config = dict(
    num_hidden_layers=15,
    hidden_size=224,
    vocab_size=512,
    parallel_block=False,
    init='normal',
    init_std_o=0.00331,
    init_std_up=0.0181,
    max_steps=2591,
    dataset='wikipedia_en',
)
Each number is 128 + 32 x the weight over its row's rms, rounded and kept within 0 to 255. Layers, rows and columns count from 0. Numbers have three digits each. The size before them is the row's rms in percent of the matrix's.

# down: layer 3 MLP down (transposed), 896x224, rms 0.0996, rows 391-570, columns 128-159
# up: layer 3 MLP up, 896x224, rms 0.103, rows 392-571, columns 128-159
down391 106:083108139069120085164189099179181115067120138101111059165119108159181165126101138105068081119137
up392 109:134153103067086168108120127088162157150171211195170108147093079127087128106122176111125182084166
down392 111:100123110082098167152100044107188144111157151069180135118109110075127103103157165098140147150177
up393 101:114163088103049155101097178144144145122158164152163134113165159098125149113129158148141123137193
down393 104:123137120099122194118089133103124121088120141145049095077154151131110127149138118193155049139143
up394 112:120157113174172107140123151084158083145113089109171147112201150148170126093130123129136143103096
down394 112:143147141109138140133151128165091167126136045134150151152131132187104126145116091104108037171129
up395 113:124104148109135152091124110188156143159083113167137150116099215106206171119134073106087157136159
down395 101:082128122131160111185120113131127123057138191105144122072144090161047140132154146104148099092063
up396 104:129079125117160089111100157129122106168187114079123090102141135113093115133119111112074161104115
down396 118:101123115107148185167108122084111106131117123133128181148118156156103173050120135065129165153229
up397 096:119145107168101115149141125174142103158104121168153179160086149103133129135104129155130147110163
down397 096:086132115040155133114152131153166124123143143106149099079180112131063104149151107128111150122115
up398 107:128192150108080157100067187128088123140084204103118112147105129099091136112117190097191103196148
down398 107:116088136157147105123191145105190172143179066098141144095109177147186121175124124168100111121174
up399 125:105186088093115091131161154175176123131130109133130150158130109093139110152076114122149115139177
down399 110:154123150144148175138121080115135123089187158077084118107150183149107143144150140174156117118105
up400 112:136176148151117173112148140123088209122111155078106125159152111152063072099119109136085131123123
down400 107:152109123109132120115083108123167126147132128164117145119112161107204192166071122156122084141123
up401 077:151122101077070141120179134091131128105114164115076198178133128161105098180071110088128108120126
down401 077:070108122169114142117108120109151088146177088110094130158135154129188147099184129173071146129115
up402 099:110118137132089088117126120159110086064081137149132132111124129150147162102109151134109151205116
down402 105:148124112142142194123113100122151151093108164116198187179106124103111060135124121157096089096098
up403 097:099162140142154139119121135151227089126086111143120175119105132110142144130058128147135176106144
down403 092:175112133116100132095154128134108151126147122121115069142166137126157115125165116094145067099106
up404 109:179101107127099126074153150132179130106102087150170110139147130084097147151113085095153127113172
down404 110:090124171157182133152120093152145090143164199158109117129117109165170108133096143156128134192128
up405 096:089079145145126075106113152095136108167118138120112131109098075116086131181100165161093143148131
down405 105:193131103118052092135121124117131169112158115103121082182115099174119090066112172109202151149102
up406 105:108112127144135105152090089143163072094163042087087168115127147141152105151077129078061221102175
down406 103:111113130099151032077115166120155126155141140122150194130106150187180154135161122147153115115174
up407 115:170080160118170140098145139090118117168115082065078178114171157115149177148093127101140102153142
down407 112:112185183116113043146148159105186122113160151158094095134129092105150085076160155145133083143023
up408 089:149181138093091100107157126178144070080132141118103097147135137135182135107103145159141083135104
down408 084:149105119107157151161115154095114205169150147191148171068084108151126151127121052116114161167158
up409 098:099105124117077106073125101117044104127115088207103143155171078149083140147129130114088161133128
down409 103:135098174126140117161110125140125121153166150106103100057184147105133125097183093114180137184141
up410 115:156082110162129117113109138094118099146142175170121115097150079117138089107094149127113130143141
down410 123:176158089122106106116151188097089140128140125135122119112124108106114130116122148154118070135135
up411 097:159121094118206173120104141064128140100157129120120131137131132136137157147130088127153110185129
down411 101:158139151127132130152129118107172118137158158118078127104089097177071142117130156172111099067149
up412 102:128139157180175097118185179111125106060129061120129091171152109123140102164121110107133157101156
down412 092:128154109039118162113093103129109160125131184086126165095143167147137109102120129154167110139116
up413 103:162142080124128176128102133127136086147135078088209124151143155121135057168134140131167129188138
down413 095:136137183186136081107105117155124183071096148185060117129109110121113150085144142131121117105113
up414 101:141145191112074111090121168130153107088146117045094132103156122159082209157083148144120207096120
down414 092:074136093119166106188104092124106152122122079141205086125142166076098027124153084116169122129159
up415 103:130143152160133177080081185130124110065123108176125109178107078118143165136078076174105141116142
down415 119:073097141093121141102135106113144077129168146106126066125167107098127119122133114127151203122126
up416 087:090079121161161106141145136102120129147104101083151120086127161140096064105123098128096149182118
down416 084:157173126126125142139150147143148150146165157153069120141114096128140199199153157068180117078148
up417 097:129135176132074190156111173108131140148154150173115205117181126095090131166177131164086095148130
down417 094:149139116117166085135094119132097101097085138105131101154102151134141146113110131131127169153110
up418 111:127140183155073109109081122108080144099064114100133141086164080118151146092126142130190096152128
down418 118:130093092065170078113179116148108166170146102093099185079112091159069131182088159137220155108136
up419 090:096112142152112167100134127206163178104078115120147138143178111080061096120090133107182120106083
down419 083:127150104116118148136106151033114083137128106158118131139108099159156168136177121145078135178189
up420 096:115147134128155135157141162193137133129127144156129140146114099149137096117114138115187064116171
down420 090:121122125125085098176175104070136094145138129058138127106137149124166131132186109109103145112130
up421 077:142164124133106164113138113108100105132090076082158127140071179155143101139097150114178133129126
down421 086:131151129104162091175086130086127134110161162166165114167106101160106147098188142181097112151107
up422 095:152127137155104068142119154093158116129110132107112161123077110111119141125169138140112102088117
down422 102:165155119111114100033142148139213187163128137055109108144151142107129147086034144116152130079098
up423 092:132176131148154141126152096151083109201128126178199081096188145166111116127193098150083159093161
down423 090:113108172143112143108119113137133136074096127057103172170066136074129142139127164100132092170100
up424 091:181071081114086151137097096156128180135145107109143168123146170087133108137106117126156098125117
down424 097:092121130130095162090178179060076115134147121115202151112169103100108155047177100184145063138105
up425 066:152140137128091099097118116089160109146125104134105134175138172076151095004155098175204075093150
down425 066:077183119132237153158176124162091157093131151106184117109111132170153099206117183060105119152119
up426 110:110152101139128127130072129180135125107087127115114045214171145085147111071108047117085110111123
down426 105:150144137125097094121184069113127112108061108152170129123155149111082082169150174144168158177131
up427 108:077115118168107096230117037100139121112101114144103145141094149131153201159114133119099104110159
down427 124:127142191143078076131146133119141147116136172156099098103149083146124122112116086130094109165139
up428 093:152123139094139079143059067101124136165147171142134158169057088087096116124099115166128135120074
down428 105:147149147135145155147170124104097071107162180153095140073119166119125143137093182119072143123059
up429 113:122129097109131177054120141096139122156157094168113113138123116151126114117094176054174142116077
down429 111:186116115092078165159131188112138139074128143149083164144175167157142141082137124074091159124173
up430 085:159096117161106159128150166107125110101128126123125173153125132153093140118177135109119120150101
down430 094:167139133153147099073161109190101068189126138145122114132118139159079174143159076185121142095149
up431 080:141123136117165177189155109110116071172159169109108217042142142126066126171095143040057141080183
down431 083:108114131135158131094134103125085174118078122144094132218087082142182099097084134164125106174080
up432 100:163182142160178140118149115157131102128105095108110155124123127103063155173141084129133117112178
down432 102:075125094162075122140111149100113146093123122130126161131136143098095125132073121124079114087134
up433 103:110148180150105107142140088096081142115144166144092170114115126096073142149082145135071126100154
down433 114:135146114146202118152164159168180115085128156141086097099099145109145119126167119161071069135144
up434 101:104115136154165129162091089083114200083108159191161141124080160146136098105178089121088075092167
down434 106:165104178093148051117150095112137080148080115137084104106149133127088163162135052191127116104133
up435 080:103093161125126153126118138094166051148101111124118111106057230161148147161141129138050147174124
down435 081:129167091145137115115155180147158189114129152133172158155156059102147093114140146140222130074121
up436 105:156168120079095124086090062119171085207155174045162125106091155124138147061161123136130092184162
down436 098:077141147130204125186150194095110157066126056179090111155149139127091080169090136105113106074115
up437 079:117112126131167113131120087147130159104150148170148144136115181086118139086078187132114139134121
down437 100:103089170165131143160123055119098164068152149121129164128167166100159069132141143139105156117111
up438 119:097190103153170083129180100099132164146079137121130127153063166137046113138079156150112160137153
down438 100:157083125092091164128106132144132118139180126164099169101182109146159109169148120093135113143085
up439 103:151102171139168110128118119171167118177193040168137130120161133115116053132119096129132136105142
down439 098:070128160102083101144135103129108138108090161102149177173114153155151169179160120118165134137121
up440 103:143112113144134111084133089122111090146116127091084133082117194153094119188115124202152101188118
down440 103:123139139099180185124103159167144107149147160160137099095096091191155095111165150130075171106151
up441 092:160153154140148132131188114154103098139119135128173121111134143151124146104117119162134090196194
down441 083:089083083115108110160114120089146160127126145145098139143149110103150150165156097048121154051079
up442 109:158167178152108093098150193064070111114071120099117152109139151067068132129112095088118129104204
down442 106:098143138142146148114122042190201187157167145107108129149114143158135117155142121169143093191070
up443 098:091157099089101095137172139190137128090122138116106117114106166141169161109131076177105184142083
down443 094:161108160118142156146079105129103167109147109181125112132166143083099120160095153114167121181162
up444 106:092150114164125117103079154157103099162146102142159150066163138126121173146161165098174167167187
down444 105:131101140170168100153132128109108098113085166107125158112115140106097118127115084194172152091151
up445 118:136132118110147090113139130159112110123120160149117115140145088128143177140136187127142142105106
down445 115:164093125088128149098100049056164112157130125150153103171091123139151130182127062147173132114123
up446 091:148130078138130083151127111138142075112219105141127140115074077137122140144118142113112200120114
down446 100:113152119136099134161091153172145126128195137155069149138175094146111152107118138113165182166145
up447 095:110099100156091147142178132081106165112141137159153134178146116159102085121122119154128174116123
down447 103:122158115113109079058132132101124104177112053152174130151105171117137178132121144146168083119096
up448 087:098091179152093146158118107164125140146176111120137151077134068126160166105141111116180144122163
down448 079:181146133109177099094166109104137102103100137108167112147130191061097078146140160142083109179084
up449 124:123165071148153116152077153131129158082092086192073131088128134098133095121089146153111130142089
down449 110:148177185118155104160140146121124099124131138085127095098091147139110166077115059146227131076127
up450 114:129132058098119171113108190122150106135159110074209132171129139100138167166153090055162129086133
down450 112:143147161118120101179152115109137161098144183181104087050149077096047134080147156163157188116108
up451 078:113160115154137116127086181156078110132124092135141107144153154145153181099091163090144201092118
down451 085:147060112099110195112174113119165134105100150125092108168128131094075086165123058155089082192135
up452 102:181143206159088135102140144125098145153106138119146165128098128133107225165173095129066116136139
down452 102:142074035101210100153169105097185095108171033132096078162135138149123053130166150118192149113140
up453 095:076144143075121136130118134180151114179190126116149145154137109101194143084101085142078104080125
down453 090:158077064165095137164166149165127156090124114086131105098133173124126082125123148102115097190123
up454 079:133121082093148132079084087162170149126151130134128081162188070110117148140137135143138163106114
down454 078:120114133176100148134130113159122160140136159100119127101120129117159140153143112124166108088093
up455 097:074105170122127174165076143144188162124149116162137141120123075101152112176129099107140157109194
down455 098:108160091103116173184183101052100120130148086095178135133086218159139123131091136135148112112135
up456 103:072145105186141152121096171147152093141200090184086089092120182098097142080082110118104161165141
down456 094:190077098068081078100143130130160101116116130105163080129155158154147109149136118142138094107112
up457 099:107166103109153117166100123174153168071145103209142137103209083117143112117076099162119148077166
down457 111:123126151129127113141129109162081150205123116129160163156080112114108121168100137139184160065161
up458 103:132171109128114150157097134121152152183148206137167139110118178178088124133155173088109104149138
down458 101:090078131074163139093170150078092136104160120037178108104127155074156175164177051114128148104134
up459 096:153103139122098091115146126128112136189132111129135138059170105127149167108102105087092050111069
down459 110:116139083113118135114124183078076154139081133185158076143159115091167132169084156150151137118112
up460 102:094115143140108081121094127129069143083129115134173069151145112082068115118123131146076118105175
down460 097:203165144097156160134193123127136140167147154126096161157127142138164119129102136094146130181106
up461 107:114043133150148131126129124138074117105153138153159117176137083189122084091137189132078145116105
down461 111:184187073104112089108110089123113148074119190171090101143159154135142139181138149159136179160127
up462 103:144176126139127085062126138099105122107029135126168125165113144129138140141097075115122068099100
down462 104:089141187078169105176134171192124071147153127080163087064121175092129129123087177191114140122169
up463 078:128141101169144141160109146108159126092169113134098137132134195095106170071125131112093139182147
down463 083:149099151149135133109134031134115119166072182154119141127128123188136082141105130082189117109168
up464 111:173178040166062127156162125130170128126114159147143121106107135142040112113137094188109181099135
down464 103:057109160072160140089114179107079135124164132134137083161133109153111130128085151069130108155146
up465 091:171140111128081122122122078157142096113137124163212156180136075114141169109168118142180114173135
down465 095:116068130139052158077078133143137144114115177129123181173158121096103102067135113143148120094169
up466 070:096167138127090158107131069128156117071139164174091111133161133087184148157171099108122127099187
down466 081:138097050102080140183137146176147138145146130111165151128138131158123129125119143139150100140069
up467 119:115125158098105061133153171150122134122144142123065112169126131143093146163122164074154133168157
down467 105:123106115141106137160190150106093127106103092130182117071096113109113102089114120128144125088108
up468 091:178067098102110112136070099152131114135160059100139144145160124095181123110162148154156111109148
down468 098:117147153158111129148169075153157203179155155138156096151096144163066129127109136139123123093103
up469 102:133155129129129206111076161163132152134148199147084169113147098159098120031083181144093131049158
down469 106:165080175100188109139173115110155121106104139158150155084143096089174129158138134088146143176054
up470 124:058128147120148117155104130131115130146151123157100169060117095108139129061080103185113150107149
down470 113:176142170172139066119184115136128120196121144115100121157116242152183057117101164094096156172099
up471 111:117120147147124156150136145119136168080094141162123117174126089122138125104121104095109153049143
down471 102:117149117162170069120120090082137145173136150108084134143181172134133141119154183154143150156142
up472 107:144098064130103132128188098167087121143155113147080083152173109093132196117111134093165144151170
down472 101:097137150133136159091134148148156110180092111128158162112127145180168058132104130109088125157109
up473 142:191151170155129087151106136158170174075125101142101149147170117112075172140139103120181153159142
down473 133:138123125092137125131081182193136136113154093155109162093163136121097135124063137147130112171117
up474 099:138138126170101111095157125183118160162161067181155166161142118131151093158161150093083098096172
down474 103:107177132096113065106114163125140134146144125130148103151151125112128148098135130034060103169133
up475 104:166130089142091165198123128159112119125151074106129196105134129084179142097084140065087131113126
down475 101:112124131118149118108145167137079161153167136134117066151105180173112157106098143106096170149146
up476 110:106115145122125163147116119126085119124206155140096082155178124099110154118120097074144140118095
down476 100:135173120100114142160116137150169164108071124043176167090065142157132080143184156150120107126189
up477 106:134113141092053073066116195128141096153120133090143135131137128097168132119155105145140065105082
down477 109:133145122122139144097108120121141145133115138131083108160128057154148168165111150128102131129110
up478 097:040079093130170148136150100105113121149072132107116113136127136118140157076128052143148093152181
down478 094:120195163166098166124129122130154156128194132097111131175137140083124084158121195069151110115139
up479 094:137150179099126111119143114059150118196134184132137159148158160116147142129155100105221087106147
down479 100:111063096160133151052114143070131133152164118147120121109148119039137126073130120129109135116129
up480 095:123147133131137127154162148173187152130121143095082078090126162109121149136100086105129153148197
down480 090:131090123131093120100113142113108128082129120149158167126140117136080101110129187084137126134108
up481 101:133151098102118131111085099147145124181117116113122101115125141077094113137096041107121097135179
down481 093:087118146165115128111179154079142106119085136135112180121122135121133180135143166141149164116089
up482 105:157134113149116097109111178125073167166104141111080110118160121122151120122160154111091155160125
down482 099:110064193188091140108083087147189092110103162133157139144131155167116170162119111153139128064102
up483 102:191104144151145188150130077095118171181216118153099155100167127088134124103122114160122165064151
down483 102:134178101088087101125109154166179143131126087145147130197076166145136172103098130098084075136128
up484 090:160108160089148150174129152098061179178145113159117085128086111111180127147130165197147122149130
down484 106:094084128143117123062162148120188139146103119091131167110163144146114124075121132103088122126146
up485 106:098095124139076156127136160111150167122099126179113142168169145190123045111101159112114161109149
down485 111:148134159127139112078112167113141157134104167057150146113080143060114127140089145098098066197080
up486 111:126140166105090161154069153111128147139131151091100110119110065124110156018144096095169104115196
down486 103:151138058149109081163162106109142073151135092157150116155163147120156096176177134175147159139125
up487 110:136152136141142133164131089156134174159142112143128129163179098121087078150089098130073180116124
down487 108:094113135122076098102156154100069109093099148079115188168098131139141161174127168212145156113136
up488 110:126118102055082171086119117107185154151146166101142106116136130205110147159156115051152147128108
down488 112:143157119085103102152120149146117104073080109134100192059163078128121117073094159128128119106122
up489 092:210114088161089066120124144143143144128143100149131134154150163126135098116115161102092117121108
down489 094:044156078037135173106115089140120093138139136096148142153123065149151177169099157176168154136153
up490 104:144152085143131150144118127109127148148116158143124105080153131168107113102127131120168187063183
down490 108:133121161157191070110141160152096196158160149164139156123108136089166152161124104127120078153072
up491 080:063165123170110125149150105196155121117159111187119193085138081161135078093110137135121136127107
down491 085:140101147164134151149152140090054111118111098084104103203210163079117142166223074086102181105133
up492 105:111155142160110117170134088080190122071159119144109175172114147149111158111114145080132099127161
down492 094:145125123114169143096149155199105200177129133105167071109160122113132066181151134158161197124111
up493 096:140101117131147125101125087150157102081099088141156115235109139161089075120163135147168123102125
down493 100:104138109075157096145156128114090140126123158165088119046089124174105105124126093147134125116164
up494 108:173137115149109126118128127162116132126132086124143135109177094125130127187134166105071130144139
down494 118:148117128091145172123139096069153126161101148137201087144150112086191139163106123178097142169129
up495 101:134160104162140170105121128134119113130104160098130079101216128167180126110131051134148101184178
down495 094:093132112109075099156159131141127159127120091128091152106072151055094126153092220140122140053117
up496 112:128110158131130043132113114086120105144127116113099139072110119121066150198103128109197136152063
down496 115:169134096160143096090080072162128132134175147134085120136138129126151156141118066073162082108048
up497 107:139128094201112147050050189091150081075087080115147088154163094102133155158100121124152140117091
down497 107:191116095110167113131143150170130110133114189157093165122183116123137101080129132066131135212163
up498 100:092133099129116157099133126133142162121154097096079113066108173134117175100177171116134125132157
down498 114:147124213111156162176093127100130158166084103112129139072102163104170115118104109167099153162111
up499 103:129155177162171133126119151152118152160205103135155087127124160094095111134210094103122097101189
down499 112:152115120101205117124084123132093072165140126069095105129140133173126058181089183106079107094160
up500 103:160172209114094182168156116103118150107161126152174163162126131144165104162119162114134122111085
down500 104:151124143124142113128161132140079180105120158038167079098100153171093120151174103097141128100101
up501 090:117102155136075135166106188107058074101112146134111138143119160142182145195123176122154102139122
down501 087:110169103140214098064118099112187180150139159145147089071120130142147080085122076123104112111086
up502 080:148098083161135183109115111110203138136116172095140111115120119114136088120127124099111129146147
down502 091:098132142113088097132111158204140126122142111188092136170135111150161157160124175140099112133120
up503 074:127108125199145167074093082187226120091112143118142141116126151114120123123097078124135148149175
down503 075:146151110083105111167141214075062138157140142140119111149146118112113107118170192130161146131040
up504 108:147091124066095096104103171084128108061120150127100187136083157126144100129113186150207179089100
down504 111:169114108125093125074146115136144107111146164160153067140137067157178127174177120189140160145140
up505 083:161134145159068103141046122098124171138140161163146163160135161124151069187124071122129079118098
down505 092:143125131123104134165163101114094106081143102107166150095068166139067149142105171186112164153127
up506 101:106112117115115094133124085157146066078078110132131152120085146080196149054138158121111130174132
down506 108:092120107200116164124120176168167130117101181116112140152116115090094121138148104105124148100185
up507 071:140081163142172115093134186138084163178126127085128128129094111145151123091137104126138118060090
down507 080:117115099130107179137141030101164178101126158113116098120139156100111080136110189141153119158186
up508 096:122096138099122137076153124066112053078096106133160157166126206127197170125107093162142121104117
down508 099:131146113144104119155189146085069099130061116133119169076136122141084102148108043127109076082116
up509 106:125118104165140141079164099090102116141100153129105163142063114094146077136088137199130127129126
down509 112:105130143119149163111055109113161117137131101165088116092164167134132172138169183159113138106069
up510 098:148126142140105160178107115144155101114161103113122109114058105115165121171161191106167117143120
down510 091:058139155143097106119136165070146131132108161167139206173132126163099123133150131123166129053179
up511 078:170142120165150175128171134184127053123122102144186096152192147116103099109118177153136192087099
down511 083:084119126135127030155083150081133199086165160153059118117057113136124153182131098123073123120207
up512 088:118111147120151141159063114119152194128157118096116142173086102101163169114147146102184129189125
down512 082:130130134138141122111177169130088100126077085176154132104144131179085076145095096106098125087125
up513 113:125095095112117169075113136136130150124155077084117124141188176149101084129139095150129110171170
down513 105:217096164144168107169183119096116094143060163160144096103100070070138127129116146144141170125108
up514 107:154154167088106104129127114118092176163135082128149118110093086108153079107113167150228118133141
down514 111:135141120128178166130111031095178095142150136104076159113128139103092137163137072106108140116144
up515 106:146149171097188120082084126181117161094156149110146122089173073126125083115135082180161201121152
down515 102:136131080134133140133135146099084135139139145220091128174114131119075150124142194132118098131127
up516 066:132181074090097123102122115170169127115092144173156076188121142116173092104090100094169152149147
down516 074:091103133140205141193118088113124039121085159144105149100144153135092113165174163184187180122075
up517 095:107120121121107074138140129089119145116109100207126127038209153137128173147134070125148117164111
down517 092:136142125155116155148152090151147107156150136098148123194087094186135076109130153132090151104141
up518 107:153185089108061111115107142145145136135110102092138176146154075087163151136066112196111094126048
down518 120:172150097120121124179179121143065103133130145115148127109118105097087141158139125105114135096081
up519 100:096144112148160144166129133116106115093132114134077087072145199090124100144107083141110063168190
down519 101:160095143112090145083118125128112122109160090109161174168101124070095124144132115149098178070133
up520 115:156174130075165117132103116065124215146156133120146145156062154191129126101149161174116119104086
down520 105:142110131138056151091113108173113071090123170113126126110155127116095080119128124170121154124116
up521 113:134135128146102135103140105142199077143081129077130146099123182141120158165089158127192185128191
down521 105:085139116145085139155104161112116132105114084115138100102081110155101128107188097172112076145068
up522 105:142134099207148137134133141130055128126159105140160091180127153117150162096200112114129107113116
down522 097:177202165081087171138066138132137144122097155133134177143138133210154141097097158129194084188131
up523 101:090121102118144132107147219056164105114150154157140100135158150061165138139119098159102074113142
down523 101:185083123140143078116117101169086110127104107119125118147126109133136136104143131140084142112178
up524 113:150077106122133179126101155095164141097130145095114173085144133155170140136101148084128139112115
down524 109:126079146158109064118149138142098104108130142129121086113148117120106165135135161105152120183175
up525 107:092228101069146076101126105100121130117134168119170188138069155142137143139165167131179125113157
down525 099:161101111213144121166111130113134104102124101118111083117157116133183098115089102137109115150085
up526 112:202162137125151106108085119116121143143096100152151118099115121177118137112200127117094131181132
down526 103:117101070134076170156141109104175107130119124110103115101143106065168103102100189107152072096083
up527 103:125177141132080140154130075114142168128097141126067102188112112107128166131106112112155146086143
down527 111:112128051119182113130147112107144120127112131146160143114124146164094100122086119158089081192166
up528 073:179205148082135093167176127184139126104124126125133166155145107131086109089127090119154154167105
down528 077:083107105190193128092101147104107098186145115132101098138120084142117129170123104155072130078165
up529 101:149157086086156166105117183073151077135101108120128103111111188159138058118136118166181124120112
down529 096:114160128192131136162073075171158132111118120152114113144167152164085153107117142134064117162137
up530 083:108104111138078113177091162111176103124153094138140096140104146126146166030119165059133119176160
down530 088:089136195097119088115132087133114112161107143166080149151136102122145151157178069163145127109093
up531 113:113077123162137145200059072140168140067091104140086164156124132138108166152112113085121156126154
down531 108:159156167139123160122209149153098166152136169086139132113114140108121140135183109111130055158174
up532 104:120152084163104060102129159109123166111188136145184132172057117138111084094148083161154096135142
down532 103:140077188137122153132115117141147106165091137134133118108156105076132140112126132160071141136122
up533 086:101202086122105150099104117130189131116106185150140185129148153169153088166146102171105085187096
down533 098:077110077214174127133127169093107139118182085074083183156108152087071106149061149127161132101116
up534 096:127241122159088072147069107146133175116124165129111144151119140168113153136076104111094085115126
down534 095:125149200147115086191186134105185085162133088155216109130145096123137161173136095134175169123144
up535 083:178070182178181184104131137125118123075176135149071131139131137165073106122147149163101096087122
down535 087:155187103138122108099131149157170086151200082132118127077128116083074135105148089005173170147127
up536 077:131158093223157198164147154140122122144106143123116221131166157119093178102134076135079141206092
down536 078:129097151102105101083161139193114153120149144153159049119108098152172100166090133089123140059125
up537 103:085121095116154129187104114143164120127120200129128176152109132060119141142086148073103174090155
down537 115:108130148120151150185148138152160095072147161117088195135109124130198155084141094083174104151163
up538 089:123162096118136118142101125155163174138126092121141140103169149098146139162104139129153151132143
down538 087:165088172167133105083134162076165101149095177166107114140149104126175116110127119115100126165097
up539 094:101108072080126158120099151078097203168127122132080151105135082098102175100065182100127135088114
down539 102:151132181143082150097130087163104044133194183141109162156164209172156125149109140118135114146164
up540 106:089108163094124143132137186115125134164107141136098141107113109091198154196101105154144208153136
down540 093:188090092126112128113130098151171121131132126059179131151151141108091110115106137066073143117108
up541 111:147132152175147111061133126166152179127131087100119108181182092096106140130126114104140130155086
down541 101:083142132102148123158132148100126121144122120064151156138069106145160139138112208147033107141118
up542 102:114108060156071144126166134137133134138127065092090125111158166106169127142119165127133185125118
down542 105:103133154117120107174107182137147150010083087193112137114132085159137182156039103124160137110122
up543 094:122067146114130140106094082133163121109129127175094148117134140176118095149135089168105104138124
down543 105:155122111095125095108124109109142164140126105115061167145093178167070142111073106154154098100112
up544 094:143093006138107135142132106159149114132088115106166133111159102145156103141150183120169142112117
down544 095:119164199145096130169216179102106081088142107147109112138092079130112126120091105167080152141111
up545 141:072088078198089121177064144159140099145076105136127138107136088169139192132105121134180108091130
down545 127:059105119126092138155111131081179104142137137098111148127163129099125139081138115079167101126089
up546 103:109139100144122114151114157133136158116124091085141081097096186109088173169101124117080171104135
down546 112:048129121133032161152118093154185118125154071123164178118142134126086116140128135121156145135099
up547 095:149114164125171093151077138138138156157104100094135080108108138133174154106122140064207100151119
down547 096:101125133118102156121109132116162151101148156162131143188176100148052079161106073134105175106142
up548 091:154128156111123094114120122137110118119103053158132126169129103116073115146135098083147123160138
down548 100:103148179149138138102172160148121092110141143131173132169144162128075203210119092105068145139133
up549 125:113090189141109088162106114127162102057140138092073155147146126168093132142073120142209130078119
down549 113:108122078086086171153111112153095120112108105153137154080112161116144121114141135110154142104150
up550 086:134160081159083115113124100103120127101180146168124111119107153135048179113109099131107162157153
down550 099:138091181095174100128080113143172143116168117180124163086131132121127159118127137186199124089148
up551 094:163129112151131073128132092118111123118112185145108183132146155157092065109187155197129140080083
down551 099:077144128128099105124105139169142139128111160132162106114134150135126076159113112102151126123150
up552 096:140113121124142114160127204147107199116166059141189150083129094140055172104115125056151097183112
down552 090:076129132142104159107113062100145102132104192139088131149094163122156091165127130189090192045132
up553 085:156138128113164149138179072158126108146076087133118203122168183141168151123153108077151111143128
down553 085:113087116149115107088058163164134147094120171120135097071083109141069071112104118156088194140160
up554 101:116149089159113162099115154100133085117106186127172165112103167137126129107039128085123125169139
down554 101:124125132122100185187110091075144184121158122073062155170100083132088136137150154158187083096065
up555 108:138081084094148091102115093150144090154122105137077057160139125157084147172134123104110143156120
down555 112:140135139184123191162140143112101093105136142133106190108119161122095086103155117113162113196158
up556 101:098099169053102118150159216152136182107154108094162136166156131144110160129107083097137107087136
down556 096:155153073115081132083109136102123039136125157123111165086101126126076147141133178114117095113116
up557 083:113173116129122102116091212122128100121137114094135147103117142110114095082092163188136173066176
down557 091:109122117122095102123072100091159132165134158193136133127136116116138129142183154114136155196097
up558 087:171119085143141189135100103152148157117064099141156100065115151172059053096172069142075148151188
down558 092:134188144157097118124166140134170179145122114121093174060164106054156111146129103140136119146066
up559 102:097125123181102091127113194129069155114161133101111160081188174054146111096138053143143038151181
down559 096:169171148115134194164137138117159148191066115117103127155085141180119151170130190070134136144121
up560 105:135205172181120120177142155131130140062144184112128123102135145112076142166161096102101124111133
down560 099:107068093098118173070145119082158128150143059143115076134110147128137127052098139143171140096149
up561 087:120104169082109171130118117105158161123118070153149201119209100127158154102192107127123101139170
down561 096:132119102149125168114130072141103094085139172080081044168103102089120115182055150097115156141123
up562 101:169142117123111140136083127165160179112109133139131162079100137117131118183082125148147186110129
down562 112:116075132076166168164158162165132120118108102126181163138126151139123177109124121130127069145136
up563 104:089115143103106183131050115140167127182153156123066134149089139102138173138047090135099148131091
down563 108:097170151083114084077110132115128141142142110105100117140138142137116130180073123092092084115122
up564 102:083134170133151188116069124111113117151157184139180108085102149109090137082138095103151125132110
down564 098:161131121103109116105148165121158174097178074115106178174134143103130136153108163122114085102123
up565 102:115088098155157145135139068105107150120097114143132153108153155163067121124168044113045139046158
down565 096:131137183131136127176155183131126112155147151093134160179116094112172106086067160092147111185091
up566 087:169128105118103150085109132148076185124136086174108118164180083120164173096172141069060076183142
down566 099:076173093117075135078165111128113144149158125152128135163162064129194174081185093106117134168151
up567 081:134148135158150162119066182092128144159103190099143148119126142129106139194123127148073100146102
down567 086:091091108051127068138160069138120117131131057148126085162155100145134126121130159096169208107121
up568 093:124123114101090169091099173075143119135141100116125104124115089133123073113107100168026107150154
down568 094:140133133135148115108155060148175131130148154165127171093062157126102136150164142168143115078172
up569 113:089106099180136117170119132086176120141090098148117107106157113172137093150112129150124147120151
down569 098:138141135110178119094130133174125123172111168133126154085088167068119130108150134127091135127086
up570 109:201173129189145193163082169157128085069178146132147132117158093174121115181194184099167089116123
down570 119:078149100183191145104149164122166083125156104118131105120116173097121141097138067132064089122104
up571 107:145085062175162121153089131076147150142109144073158118143105110111089151114139139145134160170116